Weights of a small transformer language model.
Size: 11 layers, MLP 256 SwiGLU, 2.79M parameters.
Training: a variant of Adam for these matrices, 160M tokens.
Each number is 500 + 25 x the weight over its row's rms, rounded and kept within 0 to 999. Layers, rows and columns count from 0. Numbers have three digits each. The size before them is the row's rms in percent of the matrix's.

# layer 2 attention query, 96x96, rms 0.142, rows 0-31, columns 0-95
117:528494463519505492505548503495504472502488494515527545458499513448510506536496505491516487509501490528530503498472482469488490465499454528501443480500535508509484538442511517488508494528527495496506514458491518503460483542558439469505494506521515476493453486439518497501509515492476509472
086:468490502481480462498468531508516482454495490471448531481533508511491517455502512538534486456466508452474479527527493508514439513473488464489480488536465484486497468518510554535515508469522508501545514514533498526505501501461494490471509471515463537507508513483506516503506516471498468464
101:500501489525492451517529512499495526490515494522521506520500499494482455536501472488495534516498484493498535508453471478484525464492460502531455486453503517489477473493499447454468498474508506500451498481461456491511511485544519541504533490494512445491479504487488493477469441528527540496
091:500523468503487491497483453491503484474510496452493545495497512524502486468553513487542445460516504490486492495549537484464487494486482480531507485508483469494477492507504467541541526484536491468515486518518471482505478520444464498451484454518476545511509508475522511535506485491546496507
092:508537494517506530491515496532518518548489512502533503548463502483514483523434534508477508511526491503443513476453482522470528516546521495486488529504536520509494535511455543502478445511472511538469505479536521489528519509549474496517502505501539479489494490495504520501470521484491523531
098:503495531462492428493485509468472506449517500479458509465516534521489516484551493482498464482507494486512482534532538450485461511491502490514496484502468495499472472508537447496511545503487460448498518508466450512495467514458497496494488479511473518530486516510512459497510494522504480483
114:515473497553549561517526517504510512542458512522527487527491480491499507461466521501506544489469504499526485486491484489520552511488511519466517513511532488496549513524487539478457489485499522551502532464514511529479492466501551476522519513501498463485529488526495533469480489472506531486
095:499508489555507534527526499488507503520463510482527517508513464547535502470501513525544468492457536473534501493518536526484537487489462509505538483529500466484544525530502521514492472497514538522490499487510492513515479451519493460482551499484491502480503522543480538473492475444470493488
132:508509518425539425489486512500480527454495491493478492490529495555493538478517498502517479502482533447502511550510530502505483480518506538531540492503490467503478480487518502534508524483505487476503536530462471483524470495471482491487539459508467523513489484538487509500510473472486494481
127:509530517496463487487495523500468483462525511497449509476494494483519504541504491495508473506533485502548495495517493556506493512468526491496455526486454470531500493509547479518536514535490475470527467484497498453506464561478478468489468518497479494486505502482489497522572517538527518522
117:498472479564467508491498491488508467500527518538455509462520531489528475519506496488472481551524510524550519452507517478502532484496551505484465498476497531501471514498489473510518495522479517456501494478496507501499464533508537515508490506465494460458505452468549503519518522498512477545
097:492509496482533531466484489475508459490507496509542537504438450491475491537493529462478525484533505558519505467517453508480497495453535480464502505472488530506452535477526486492484491516515463510501462482499512486491516515508551505531473495489562481474497506469504473508503474487497490509
097:494468543477503475478504453508503517510494532479509462505497525525495533470529521519498513488444498494485469562450517497486491525566499486549512490528514459479514507486480511505447530524521485467518470492465487513496545468485466513495484503549502533485487474511525522493477520477508507496
116:491537510485491495436491501474521458527516464482542495543519506516537516509497531506564460475487472503525518506459515483485492499483456535511538481522505442496480484465473487486548525515520528504530495456523509457506520521482486477502490497504480498531472516500498514464541501466491498504
109:520483529487566549480481488501545475503529489534523494504494497543461488523449497486504481476525508562494519543532503530542517508526499500491473538502513486463519536508517516475447483540502505507509493500500508538501509497484503544478496463525501523518483491493512539520511480449514531515
093:490501490479481531498513548482499488504494509534519477494499497480532493494500485459481541513519487541499529487457484476506518512484532488464486556481477454467483526529521493499478513533536495488504481447481522473538505532467559547479502494502510449514507466477531454473507516508522466514
120:550506519526463517513482551464482497503510479462542525446516504505518504506530462439489507512493469517490487495516500509464519507522448501487523511519506501503558507504470484494447497516526473546472447486524515501482515512512534524511504485504503514518466472488550496520517515473527485464
091:502466517515486525494511518473536515477496502509496501504466501510453506478438519505457475471501523447492518529504467488548476497459489517491519526522487490523536480547481528492509480462535537546531485494486532475518480464467489489455514466496480512498523503514502521499515468480528465549
136:496479499491527502511491454496471495519485542531491493531450513503493495524525487484460564515523478523479461463515482508481530513501510519482477523508540533480471504533484481479474487497530515512443457486541492534479504477466538527532521483455484480518464509487493462503471499519478535478
065:474490526518506548498521486497482487474487469484484454515536467501520548462493480466518519491463536505533474509491511478566467454502498463480531508479459506528528486504487502550516503494488526515595492493508498503470490482482515495483511500509483499500509502504460512511531535526507473500
096:514546517485491466509507490493486499476510457486487484477523492500513510464511498515509462524483493515470533513519524517485460478563478494529510484471507513482450508435455462537517526535501469460489482521488446499520505522500456489493476473508536444528519459485497493492507493475489472505
090:459513523480474476468504510504508488435524473480518510433523520537535501496534502519509482459527515500485489514532532530542496504504476473522516478532443471506492518525528482509546494505510463480535487520488497498487463503443478497479476479524472519491500513526517524513526546526519497492
095:507449512522466503519494512507522553500512484505449519478478503451503499473504498494460519512474473506473483521446500463491520505466544469499456508496490536457508512541497487452495478505486541524475479520495503545523507499534516511521550542478519510537490529518520471475468502507508515477
091:513506451550514536523546520509506487536502515511483478498475519495490510470467466507474481529462489513529482463474508507538547495508519530498498522519488485533468516498499546502524489504560579534468500487530513475517503471502497510538521521500481496484528521489462514473472500499472515531
122:486499478543515545521514516520533503569471490496518484532504507484526487485447481504497499481481495475516523448485506517531548525490500515460490502534522487488524500506474554501491472498516542558494493499548517492490513493527531471530500518463494473505537542527481509457478518514475513503
113:516532459506465473472524519481487459506506524509534509495513513466512466502509512453552451490514530488510510510495540471487481475509477509534518505491490514465472500451501470547540545513491464480507523502477518454499499525471501531486489489479502471529500461507525499502531474447483483544
104:491513515498484491493462509496480472484500527531508505531449484460508488528507496453465492529568494539535508472531452520492468487459497517467447551457497512496498506527536494485536506505513498483484477483508509497529504512476563504503489472494535485505486484497532498532535466524516477522
107:504492497500525477485512505528482526494506488494524495527556514519492542467532480490521513461476481467523554492473530463508487523536523514503505471506514518496530501460467512529449507443448447517477543530487488513471487485495507521532524520495507525483486463518502525462470482491501498457
110:476480543461490491489535487487498510468502452451501515473505510492499495498515467546470541458494479495460566505488480466528523522502526471501501485514491485534525449472483492473486488533485480501533525499476482517460494524521461486493501558520501511473509500514514513478497510507540528447
108:478516472535484527485523518477508449514532507509527495478477482452501487529499533468516451509560512517502513497511495489487459459472487519488496511469492520480515511488533475507508508511477508480503485504510520486529489534449518540485479455437519466489485504479495479544506464493483461558
116:510499523477518485506528493497492515482499471480524498475550529566527518460489505543535464487459504464536551500491516470515503478507486515510533480504505481509541522453483534530484517497478511485542514516495470510462486502490457496482523534526479516505490500525480559486527469463515521466
104:470481484520539509504475544548482523508494530505466510490499518475528486497518498478472499523500491525469514439471500528521522486474522494483462491495494516519492500527483510491498439457469502483474517477509490519534505521505537494539542535447531503483552482536501454521473511546514500519
# layer 2 attention key, 96x96, rms 0.118, rows 0-31, columns 0-95
073:481475491482512474509509471509497501512504501453515548509474488512471528501489508536510511498453538442475526509463522527496491457515518493504523454495500484500563500517476547495501528488469539523559516468478530548517511505485482523471545504514506529494495517514517499492444483528489495474
080:509483499526474456514502517490501484481559504527501448528518504477502504494488448466467502445537489535509524485479490517477526520493490448499513503464496489473504516473531462483509536510494483485507511491455470465507433528482492541517455510475519484492496481479486488488547534531500491512
076:489542522467552517511535496488508503476488508440529502499486455468502510533508516493485509511479515468479489519534479519478481467499499506510530478510508509510519495523465505529493466470435545511511504509509523504484541500455524476458537495535506486478472534541550504508458476518481461503
091:477436488504463475503476527475455500456528467530499494451564509478530505487517432492521496507539512508534481492538487496510516491474511459492486516496472502458508494477476479471534521529533471477494493530504500494488479493533513509519496521472486477481503451485501489520521484477520479541
071:526509515498535518520488526515529491521413490525499504521468486472490481494458514502514505502463480519530471505528513499554521522498501543480532511493524466487490509509501528511519468466490550519511514518522523518520496463489512486546513504524469487508525516538502534468455545510457525465
081:498487508520479469502491527498456481441544471504489475504547480518550521505493453470476537514508513498474506486456485509484494532470525440488515521476470486489531514463509476469491521536503468458483508475471472505465485543507483518477494502486522498508502474469498468511538517476525469466
075:494522467499525545507526457487546496558495535509496523520471511470434472488485525518508498486472479539515526500493507508510527491535467500503484459551503535526484492510488503525518502490542527552509483507524536464523521464497523485496501509527480453504543538499514518507477494493472510527
101:503505517493482535483511504498502551541463530493528508514529509487493497494472563472514482483492517482532512519509510530519503454512480516523527486526552539503483496529456520484504462483473560519523502513495478510539494456500495508485514479516533507501516480536532529512457465508498493573
095:527521475476490437493522515519468462478533508539504491518498532517494532506517519458481462501489482491531489492499504527469475488487498510530536482441483532508478507519503467545547522505526487484455493480495486475500496552467519495504461500534483478507490536498495496540571516500526500505
093:483489527472508447488513538498502509454521476524508493485480511520509522523531530458488505524523501478496469513508456493483459493470533501518524500427441466477499489526483460528494512509534487441525477455476489504531467515509525483465511501508470528491447497520526500515515503500490489506
103:509499522455512503435522498520501536459541508470514528479506481512502509531525502507474493480518557484490520484497503505496453443497484482507479515478512530493502478526493516486508543507502465499531512483479496469511496522419485530474534485526555482470469506464486457486496476504509476512
114:532493502475508463528488536521501477525470518493503501534464529474467513495500521466510549537461454516499469532515496494506539502534456522488508503510510495459478544481483484535478480517494487489469488508530505527457534465520508470542475504498468499563465520536476516501491529513527504499
115:459531498531494537523500486502497481487478445470535532490539466509502523517484517529503472474485512477498547484520501476530481479475512520448514461498518512525524452529567521504533477486504535497516529485503446515521485465486483531493554498469516492462511516526515487503481486487501482487
108:465534502528497478516530470473557479488491481476495473468490507515484493513485405508546449459500497493505536518533473473511507514535461481517503487520496481471498503452508487517489470519506501473498490506510509478542507541542494531479493527493522523506480482544511499514508464486497488538
092:470536546515493496506454488518465498489431476480563492500502530510476509486494539519483503519441454482508495486477498471516529521476473514484517466450492498481496518469490469561534491491510505500486451497493503446478523521494524511543510487512517504539526489526487502495480501516508498484
122:535527489506559455497522504507518423496493478481480475477447519494482472485508492502492523545501505514505486468511523523516505565529484521495517521512474499456459535494485516528469467504494485512470510533511503512487532513504470484540497485479476502530498488519469499515563514485502543483
064:488490527485551514499494516504543498509463486475538516516494454463495499494513502485461479531442515442477487452503514538531509478462489498510492534481488484525528459533505508509515547497509525457521499494520529545521542505481478487496510512494535479525487532504498466491458484524478506460
073:482484528521474486507522477528513466523513526500485457523526524494496493459484500512519506445516542511525508476507526488517490555482484528525490504487491513465478468470539479515553525523485501496487585520495451512543490507536501495510472472495528507532476455498496491512515477515532506474
075:524480514482543471500443474520470549539469486499449532520486526521502503493521504476481483523518468528521494480536540502492517490532482499497539505535491527489461530514489517514519496494503512503459479522548523513483497460513495484533441497490521506460494509487463466495468499471461523532
080:467490479479522488483486518518517512534461540497545497480533545521478554483539507528478479461493550481433514518525485506529488519469517515530496510501529481491475464507526491458532522533504452515503478529482488532526490490496513493529493506486522515529476510521474475521499460460484513515
081:528482479535470462505496557521483500448515469460514440517512490513476509492499473490468541504512506490512492466454468483501496572491511461474505520473494455495528527464526502459489511510479485468504558486485473498494473529511491520480484495479476506502490501467518496491499517500503479446
063:452504521433497497520510467462517518470498516539489513469518508516507487538506530521552479494506470470516513523537468495485485485482456522523489520505521538507456460468487474518497492486533462491487454505495510475523507528461499506500539524530490478533530469549503517492503485488465475525
066:517468474488505497486515517535485484517493469470470498481509479506493495482485511491454521516514513522524435492462486527519536575502541445489521483467463476492547512499493494462487506501519511522490505483505520486471493523523514524506496426515497478477533482461472506514531542489516497470
077:472504482528501525508496483466558506525500473497521499493521522504498499514491483549498439456489552484470541487471455511543489519468536469504511486502491495526515496528498501490496508485497548525531505525529499461566506483528545530494482535525523538466513486507501522499480513489492467473
119:511481489504523572518510479497546534551465501504496477507497503496493441488498501542513488501485514482470514479500516500542528528497489507534504500558524485517498496505478546476506507480498554549512510485520539494535504456534513487500517484516478498467537514532498523476472503470454535518
117:514522496489560486509536525513511466498504503520488474514467532495460493527493412470516522531475502508510457488521534506522501476515495518520483529504521482495440543466448487537515523511513482493454491516542522498498540526486497462540507503530488498536486504494494501498513535495498526496
126:534518503484536458504512525525480456502501522525492508501452535476500522493529497481475559519486481516509455507477512511506517522535497531506501504488509481473451547467478474548470495531516443511455476509505498522495525511495487476522473501521464522568461485503487481504497526498527527504
131:460490515463513506510486463486483546508486495453504546517515451505457481490472531525474502497476496450483496552511504509519521442511496546472510501525522526497541480501466510472493487448497550506517511522457503537506529457472491492481535518499500521483519513509522518493495489461496481516
125:496446480491502526499522499519503531498497491484484532502536489495476514475516577488537469542492489497527529504551499505485517495483505513463539490524495495547505448524524520519526460474476546470527512488536500499490496491493500503480486444498494525458509499523520520510515440516494475457
117:526506495486504449489508535512478475481486513502495484498481528492509507492486452496524510524456484502511471490512537496479501483551461519544510524518532502469465557448442495507500526508496484520450479513547497520481520508514494466535483514504486517591472475504487498501500517497509516508
138:431511529481497531491521455504512531490487509475513503473534505530468499513453518528510443493465524465497529521496494490512509470489516499513532484494525496524508450492501509517535511511492546475549530521504500472573505490499480507470513463535512524458526487516521513477516475463490490486
100:552502507490513490477463505537505535499486530471472518472462519507533472491511508519489554509512483541507459516493519530512516519548505503487527543521488540446532545536521499485462481530470503539490481477505518536501484488480525470512465536487480511501469492489441520484502490498523497517
# layer 2 attention value, 96x96, rms 0.0901, rows 0-1, columns 0-95
096:524457483509509512532472531501500474509471523498445506508539532548505466473519485542532455521493518502467519509499485483506485509493541481515519457495537479510535542568499483492489501511515511491487520493519471512532517498525467513470482512509478534536515488523541486472536517476550521511
103:498486489522507501549468498537521477475481513506469489503543537545461487486456530513518458483486500534491495498523505512519462449479539536554511535490475535558488517532511504496487480499482505507493480515539487462489499522537502548528487522495509499494483521511465500488491497451528526471
# layer 2 attention output (transposed), 96x96, rms 0.0827, rows 0-1, columns 0-95
104:497472531476494491528513511494513461508495492461502506503509491531552476478523497491518492510534447531497528524459494529546502497545524502500508513527528534523498548550514487462506480515472525494459478492508444531481513471535464529475508488499475485469477455462472476502475484498510529519
106:492488479496471523527523500506471483487510494489513490487531534523542474508464538541534494521507464475496492524478483529525485450507508553503486468514527546539524533555509471463491497496473541525489466474527475470450475538502530526493488520529492513512510514456482504481503508481497525528